Weights of a small transformer language model.
Size: 13 layers, width 256, 8 heads of 32, MLP 1024 squared ReLU, vocabulary 2048, 11.3M parameters.
Architecture: RMSNorm before each block, rotary positions, no biases in attention or MLP, normalized queries and keys, local attention windows, paired heads, gated attention, exclusive self-attention, capped logits.
Training: a variant of Muon for these matrices, 729M tokens.
Each number is 128 + 32 x the weight over its row's rms, rounded and kept within 0 to 255. Layers, rows and columns count from 0. Numbers have three digits each. The size before them is the row's rms in percent of the matrix's.

# layer 3 MLP down (transposed), 1024x256, rms 0.139, rows 915-964, columns 0-63
104:155164101146115146118118093153065142124048053086112121128120115165143077145088103141128187163074162084163153110141158147130153094216112137104142141074109176177156121098171154124113162111083146
099:131071160122146153081154099138108142104084116194125113123097144154150098161119182125132137139132115122124121152141134197126076118142180128140061162089159184067082093135147168212145147167130114
088:145112111157124075186136058138165120101130142117109139080135132107159095125187152090165099141101150155097130134124115091128146142084102132116159048137120091155222155127184115155188142105142166
091:155131147174082155188113123088189112154123120120161079119105125131153173078152094151132108165109122106156137139078127066109120162104123123111129135107122109126038126161127128138161097142154092
105:139089108167106163132129116114096142165103131110123152156154162103131110119133042177145139132144148111100090062091124092133149175167098152110101122125105129149094150125071167078126117162146112
101:115156141081065152147150116153099162092092144134199179152076171137072135137147141143103147136057190188125112158081161227116156126188156128119133150139170147123094129099103210155160131153088142
109:134171160156135187150123137145109141119137117158156155156115140101163078174098118121138084128090132181106097134120054141116152091152094053148153201109186120112098146125102173182115152130132110
077:130093171111108062106111146153107077139144148112168148115117147182117056081047104144144117117123131131100181093103109149091104107141170108170092191115112148115142130183168147184174190145162136
097:149124101139128163129108157162094119148165132129090106133086133131119097109132085111112159158155143112080159071148156120125076128111103093082100045141179220112160187084108184176089057128135108
096:155129114138134124172183123126163150119134117145138056201169122097127110163114105133127104156116089129107081081103109163134115127069152165192121067113127129190126138126176137180062108133124129
100:058131118129140132102148095128098109153117142118142108132087130161167176127071139126100125109109115111189133140097200094117161096084164154115153107147101114108138075146102161173132158166185138
095:127084114100166122125129057126125168121087111080076092091123125110083089105140126152145105078101139122149121179055044115104126143165028114084127172089077114126162101146134175195149094098136082
097:139138105136132139138121115141152135179153152088167118199126196154130166176162105116162141139161084108158199125109207185149184150086157135147073097110114135158095176119112079097152129080126147
114:110112089067196095082143098152092145105088128113080150119076127114119095117137100089133149118170141139104094122143116074115127089115149095137164184131146142081158117098192140098114109115118181
097:183108087130187136075151109142151137109111158125115159070117151120122093136150157076064149125148092066160178095070148099154129116106069116122196080159140150130060157167125132058123136096148106
101:186097128045194098081116064135140097116110155141170137156157139082099159134096164122102157154122057105126159106185159081129094087155081077122183138136123126127118107104176123144128098126108052
100:104131093131152107121135135115091141136152124149117076203078089164096109135131099157085097136107127131148122167125101171141118152113181114112111093097072104118130183151162106169145103195133119
092:125134098141182159090126089099125105103113116100174160126160106179103111042199094105132179126068143137143091131070130130162110085113143093060119061120124129111102123102162116148131128150133158
089:153121192155087164116139129110108049133146099107078085147163077109149176147080141144148079137135209140178064108091143101105144130095102090161134138096111125146192140108179151179111106105137088
104:123153137033178140132141134100136137096105164094073195139065129151161123134077116153135128108082192078118162109129109122106113177144134177140087154092203102125162112100072151142166111115139126
102:105115127094171135140149103119124076136116104184066088125079195113099136140102128144121120136176141070120133108134158146110141118192128173099178109082140140199137156105101114138175124193084106
101:112136144129144112120089154119111082165117117094192134110134108032153066143138069164125131152146115135118099131183092112098108135125090111165166032142090112168074111145137115126172108123150144
100:147125111176129152134142120054171151113111093098138202123144161142093150077133120145114112167154101089125128133108084151100104097143096174062132126164132123141079115106075065106133128148086097
101:091150158085163065168123159095132112124122088127151134137116193091077126073187141102136109133110120164118162177146130076133083177105154135089157137149114099097117118162137197132118103134091148
105:146160158114166163104140181156139068150139126135119092094166114120157139100182133130159164170109098126147108122095116103114137126118139157123127105149094158147164111038127079123118086125159158
093:149107150113181171135146116152158108124123160128111130093139144132075117136098092158102133124059081104143155130105085080108138102125126105168102121126089174141120149136184142176202169109115129
102:112109108148147128118151142103083120095113152123087105143092154128142137162109131174096111116104117115167156158196144142080153108119157110117145165112097106127106170092177098112131143144089113
098:103142150150159117154130154158164064158097107155083109136176114071153172169135143128086133185169142110112143069130131149172180120158171156179107158106060100182131098134135113089142129129139096
095:123130181152125163085150155141161097120148146121107116185127149133152089085117072099128127079158138150096157079144130118137145105091130171094134104092102147135138085166137121124111135144128118
112:118145142166089112160169113062113146141133183130153132112122149099150097139142120166075125152061173075123109074100169119082144167130107090187186093142117173129125117168109140088132120125046123
081:133126122140071080124151153140138098111122145067125142158173107140107121108093138131112131126125152162122136143126118109066134117094114113165127138152109142199120125102154118153135073110158205
097:100140129119120160098145108160145156144066106104132063091118129162145132149104122099142170182104150151124131123066103140156203133144118155149099200097161119109140142152126042104125136113170136
096:158097131137135129093141087111148120170171104158107096117088163108116090105135145090127123168139196103131171073146121121090120161123129159120132077045057135107098117143072160092126158126107128
089:110107124168107141114171117057063131115187120131142125135113140093154177125124084122160058092145148106155112077109110137155155180053141102096084210122100129078106150162132123131147149104107131
089:114107158184129168126105139101055136077122174139121133093120154153149119126126091092125123121145121189149076106109074127086165154108063110130106132168149180121130139132110096135081122159129081
101:135127122138098067119164089094166132114091144149137100134120112073138136106100136144126112101067168153117076133110040107117088126123083140112172161092138134153198159150135140111157151032180096
096:098141129200170086115126167071128172144098110151069131106134106159152109140092116098117134175169153044188121122084107139096129133097094114109086109142088108192168146119137125108109101108144134
095:100098168155105152078124122138103083123076105168161190082073172041168158091188131122130113138132171155173120105138120112105147140184128128117139121119129124125177118162195078104129146130114131
097:191129146148136154093100110113084164144119111126133094099126132073167139132099130121074107064111123082103135166137093174140127145140108121138136129101073178132138095101142102144099154113118146
106:122170121133109107121122119108059146130107106154128149055169136145123132107154142156090180098109100121106162148153152125134216137158127117068139129121169111153078140148152148151165144104126108
098:083145088124122158149102104155088127121164117132143189150135143131083092128137132059088038130154124145114103127167078175163157177069062049171094105080132169147092134122066066151151107118120138
078:144093151171090108121157074142126076008105094102117189113133130131082115101126088159130112113113182135119136133147154060126136199147176108136118152053125086124108183159099143099111123120146164
109:110046157176162101091101164095065150164171156111103145062145117166158120112102149127118132116158136110123113093090091152171175095090091186125142116092125139164148082088129116128152162129134153
099:115114146145102144141142115096107113123116118139189141093214097102190165153110159122114175125175086129160185200080156152177172162126143119127083097106142141159119137092123074168136198117106148
114:111108082120110119160123124084085062126111135128112135088149120128153100121127116138153135168059139062164117148189175077117141088056102181125140153160161091141175130117195149122147099119134102
107:103141113141126076173109139169141084115093087116123112152098152127172116130179103088140091123136141138125050112226204149140126178134146196143103150123112045126168113097169120122176129098155146
104:094103173114168057142168115119197122091134109165112175178130115134159105158142145085175108158100099154113147094141091087146145158155187122117091153042112089133132116129059101157099111133136075
105:167112130124118137118142118081101143133160132118104054175079112149128120080132115059124194098136149127174130227116163143166111121108073114111165143163197156137148089169177137108068104131073094
101:172195126127070093138104126095119144099131121165103104062119170139157096132186158156120165139146138112152137058130095126100122115118067137159157121160134194143093151101188120144158136087091109
115:138130133140175070102101125121102133078065142119105125075131119126136102143103113163142158061105162121124104180108119137169069073168168132090139123148158040152147120095135108124198123168161114
# layer 3 MLP up, 1024x256, rms 0.285, rows 916-965, columns 0-63
108:144105090005125113119147183104150077077115142126139104214161110113102142172179198100084110117094143079109152150127201100175100125177170090116153102140113171065119152121126082157143106126135099
088:106133183121119144150119163142201163216133128170079137134152141101155101152170104132156141189096156127108129125129141134089118168174154188109153067141135145137144059088175187154130157167149139
068:136080041051112015106119118139063092066093110087138162099085089079103071096130130119106132075146106118058109155133128166083131089185147056137123167138088117144149109152106153146119114137132165
109:192147218141107137127153214107178096143185110111113141108147125138145111168185176128113112103092102081136118127083115115117108103151161133113133115145111117093155174130140136126131143104106150
109:103129079140153061126144167139180186110201140113154162138073117195145160160159146106152121089153059155156127101121096097130102093195178146171133128125117149090093211179117146066121157159139148
102:141188144137138131133101166090107107129126123094127110141110157150064079113108135124141139133116114133125125157145124191204118096145113063136129095172162138143089096118121087090146128160156180
094:128108130124143239091120107154197142131095071098088170130082137209093096127219077192123138094067112101129170118121094147104107079128109142142110087131089094123109159136100105130149155154141146
099:124137082164150133151159150164173163149165148173118146135138129154174210191123181201137183126090142141097130120156171108126084181129156164083143154114147178122156126150101151157159159132123169
098:098072143091133162186079081133125142102042035205078095177129098147137180083132115108149120144123109165177083059178156131162098131109139154114144135108090114112126084074084106137194121147107093
100:135098106115106133120153145131189126101137092173122181170088135136109080107099115114109129079126147053159127145073123103133146189122134110097100110097063189068129108142109141159143186161080098
097:115142160108152186113149122133179134078127152119187095147107168094145138111131104154078135113135156167142154157157085148125101164129149107116106161145079141106122170126102133175140135120151129
108:132109168092113104110129118132133193122160136142126086142124194139154130127095115125105108136085169156146154066055100155085129179070161142084071103086142076092101148168140182121128126114150093
094:099162134154197171169143154141171127140071127138074147113084130106115124067134167044086157125105107161089099142174133131132112101079116125184110082144146177085171067104104163067118165161132147
085:112201106141136104086168153182111083190087121127168142106123158135130130157053155130140185142164077128076152088143164133132159122137090111143200160153143076139119120144147136095087190149186135
104:139110080074153099149151166163126101092080100071140106134117120151150133103138181155116167170109158162124130148091191097123072113124122071149120136093114124096097138122136158158139128150039161
104:083108152100182166156127163116067152154107165060073141095137099149104097117167174102090169132138109113142066151085139145099077180187165118105138103184139147142130134120083064070145147152155119
102:136118131087074138197092098145183130129133161080163135140090150126164144115124113076138112112151153159148166108169145152228083125148129121138169154133122105138081103079128143102112122144131170
090:090104115053129068076055095181128187126130123152042137113176087142177136164162112147162128165088142144115101106103188165119067169112147129082134183111120096145128138130121162130132145190159152
109:128151165061120075144110176151148151080105125121095204133106134099100171108110194130094138134086096109181132130102066105169093132149137133128148180115152096026175103108086110156174123156116163
101:113102209128094130132124162148145199070118108079139173083094116089151116152145112132140131166142162124149096147106161180151158093121130119148160081132132202142162092154152114124131122131133108
109:106172055169093143098136139122106159116128115139049152180145139144135126175142148173160128050052167125119124155092084156058102116144117086126111117202109147107137169169113123151061147090182146
099:058157123114119096143152157133078109127108093090142100157089157130099116136155146171103123074133098109145197127105117125160091063116136129129143133137118083163088114154188126142116138153125162
097:084069102135162091105137146118128151150093052101155198151101100123112155124112091126078175086074115133074105154171120148128119135126158126164133114181160165112097132163121183107113142151076067
106:168053087166035159121108166169114161107210102090158126141105148094132191131206136133158084032141152091081210156141112144126116126120147133120068146128093111106112134139122162108178125137119125
106:130122095121089152127152093168136191139131095098154085151110179099114124120132171114115119154114059114157132105111089171128122140114163126069102127107108136110099155065208128174138127140104169
103:124141140111100100120112128083154160105166114139057144149119019169088049150056154094064115148172083160197177189134117147079073106180114152075083109137147122128074096151130131141170115122122157
098:110113147113139109190088138129145164062147098122170144124102125175150169146077069113110143075148048107159217162069080169131162134165162105124108143118173209129104138120102124120034155155122196
094:135157090106128119139132072175106180176115138109107022186131146171111142049172165091133129123196127126086111162167089146143150166106160129084125118152120128144106114128145127111153112075060161
112:079102168099136165179123167148204129096132060174121124113076134150135123154183183123124095131119098158124169127088126145123113148120113117157137101139106155127049126114127097082158186098148170
090:085107135092193144088090187165113139162213121120086107134142137247176130151108034114038166114140128155100120123106111187130134181132121146161145135190184090150117131135184106108107189129147162
111:069162126122139127154133144175163109112107088158188087157095165176155100139112132130161138115134159191122108100158119123175120127158135148133152079087064122134116137113077078145198085162132091
093:127192079130178106084127107150186140097072146114138119130082100136076086117110087113167090175139093168144124099176114140111103128133127128082108117072078113124086152216102156129101114167181094
105:082124079115150126105121156204147132140137111173146079139143104098130122113097181161193157104149144157104133143139117112130095120169066192148116174105166150137112102086143154100098144146129156
093:098187094157129120179088089074134126141094112119157160078154173122143104105135115105108090143107081178133121083147094115109117140204152116120145143108143139100128160099120149097083091113139149
079:105107083084092089104156091090160193150111066132123165108175092028131152149122156142168086117145157161064158111165097147116131155177123083128078121090090122120082137119128104090129147084118145
104:130136138110139123095112127179195173157088094087116145200059141161123159206144169116169154142142142129144144154101121138106145098131103155121187143129063108122054114089123122133127157131117127
101:186097160119140190135074159156153170116196083129178101112167131119161102108193098148145145118094125166093095096082062161148074172142131143055120136136109149121173112121157092167140149164065136
090:074151111126094179153196157097135121220168115137157073160093128075088162154120160096099106134108116080095147120077090153140129132123136126138113173097142118088124122071175071173092204132129140
106:130071158096138116091104130142134164099123108127154089161093111126149100106138095102153134148067093083161161149093097148135100146171103070071083097077114124092125070108168110135139128089122151
103:127104147093127110165109150137171139078122101109141139113054143121140145135165135104178134123099132122136200094121116195086107112165126094124141110153172136076144050145177081134135073102198096
078:056118084113126085202161123169060037096066137159168133091185116123099137110062165151107114149170110103147121073122132092083122143139105111081118136111172153122142122112115063105128141141129118
088:104167143139044110119183143158170092130181126214124079188172135148128169165125148124126137126133124104098132189112110191120111140172186131081061106146148099144140107094114102146134124123113127
099:165130143080119106160091137129080140092137107130130078222140110126139101097153116151161099112138054095148153140157094144171096179174123118206138143156126080095156120044121172148101112143127134
087:138123139177086182200145140140185177153152152142131131079106086132107105160156167100094047119133089143094083098161090084163129115157079175109176057139169151107152093149155165102104175143099109
116:115122089187106101162110081121109114216135096089094160131130098079121125131132115149163086134124114090066141096182139144111120101141137177167156185126134127109150088123097121137163222187171148
106:106165080116144102152128143155185158155136133186148063134155105207070122128141155142102151139115110130099128095114157100115106140181164093203125164135116089105114132066165163072114101153151147
098:119194104111124133137144144182142112140076105117099185101104106090124123113187172124098154143070124132106128141118141136150128114195190109151122132202123152135093106110146129137111132055129065
101:097164127164185179135144095133137175167165161173070096079104148152108083134200170125060120174129097129108128130159177129128145129115124144115157122136103101098099089178153150098104139135100117
095:118174132087106164117116177186199149135116147144057115075143124175089164103146149132138101115138133155107115122128147058222089142112094088149074155144081146125121129135125108104127084121161100
105:096149137134085085151119133105116183072166128174131157102145047196125103150094121168128130122112059112120122127141096101186098110177147055097078092146168122114109112100105176110158090090069138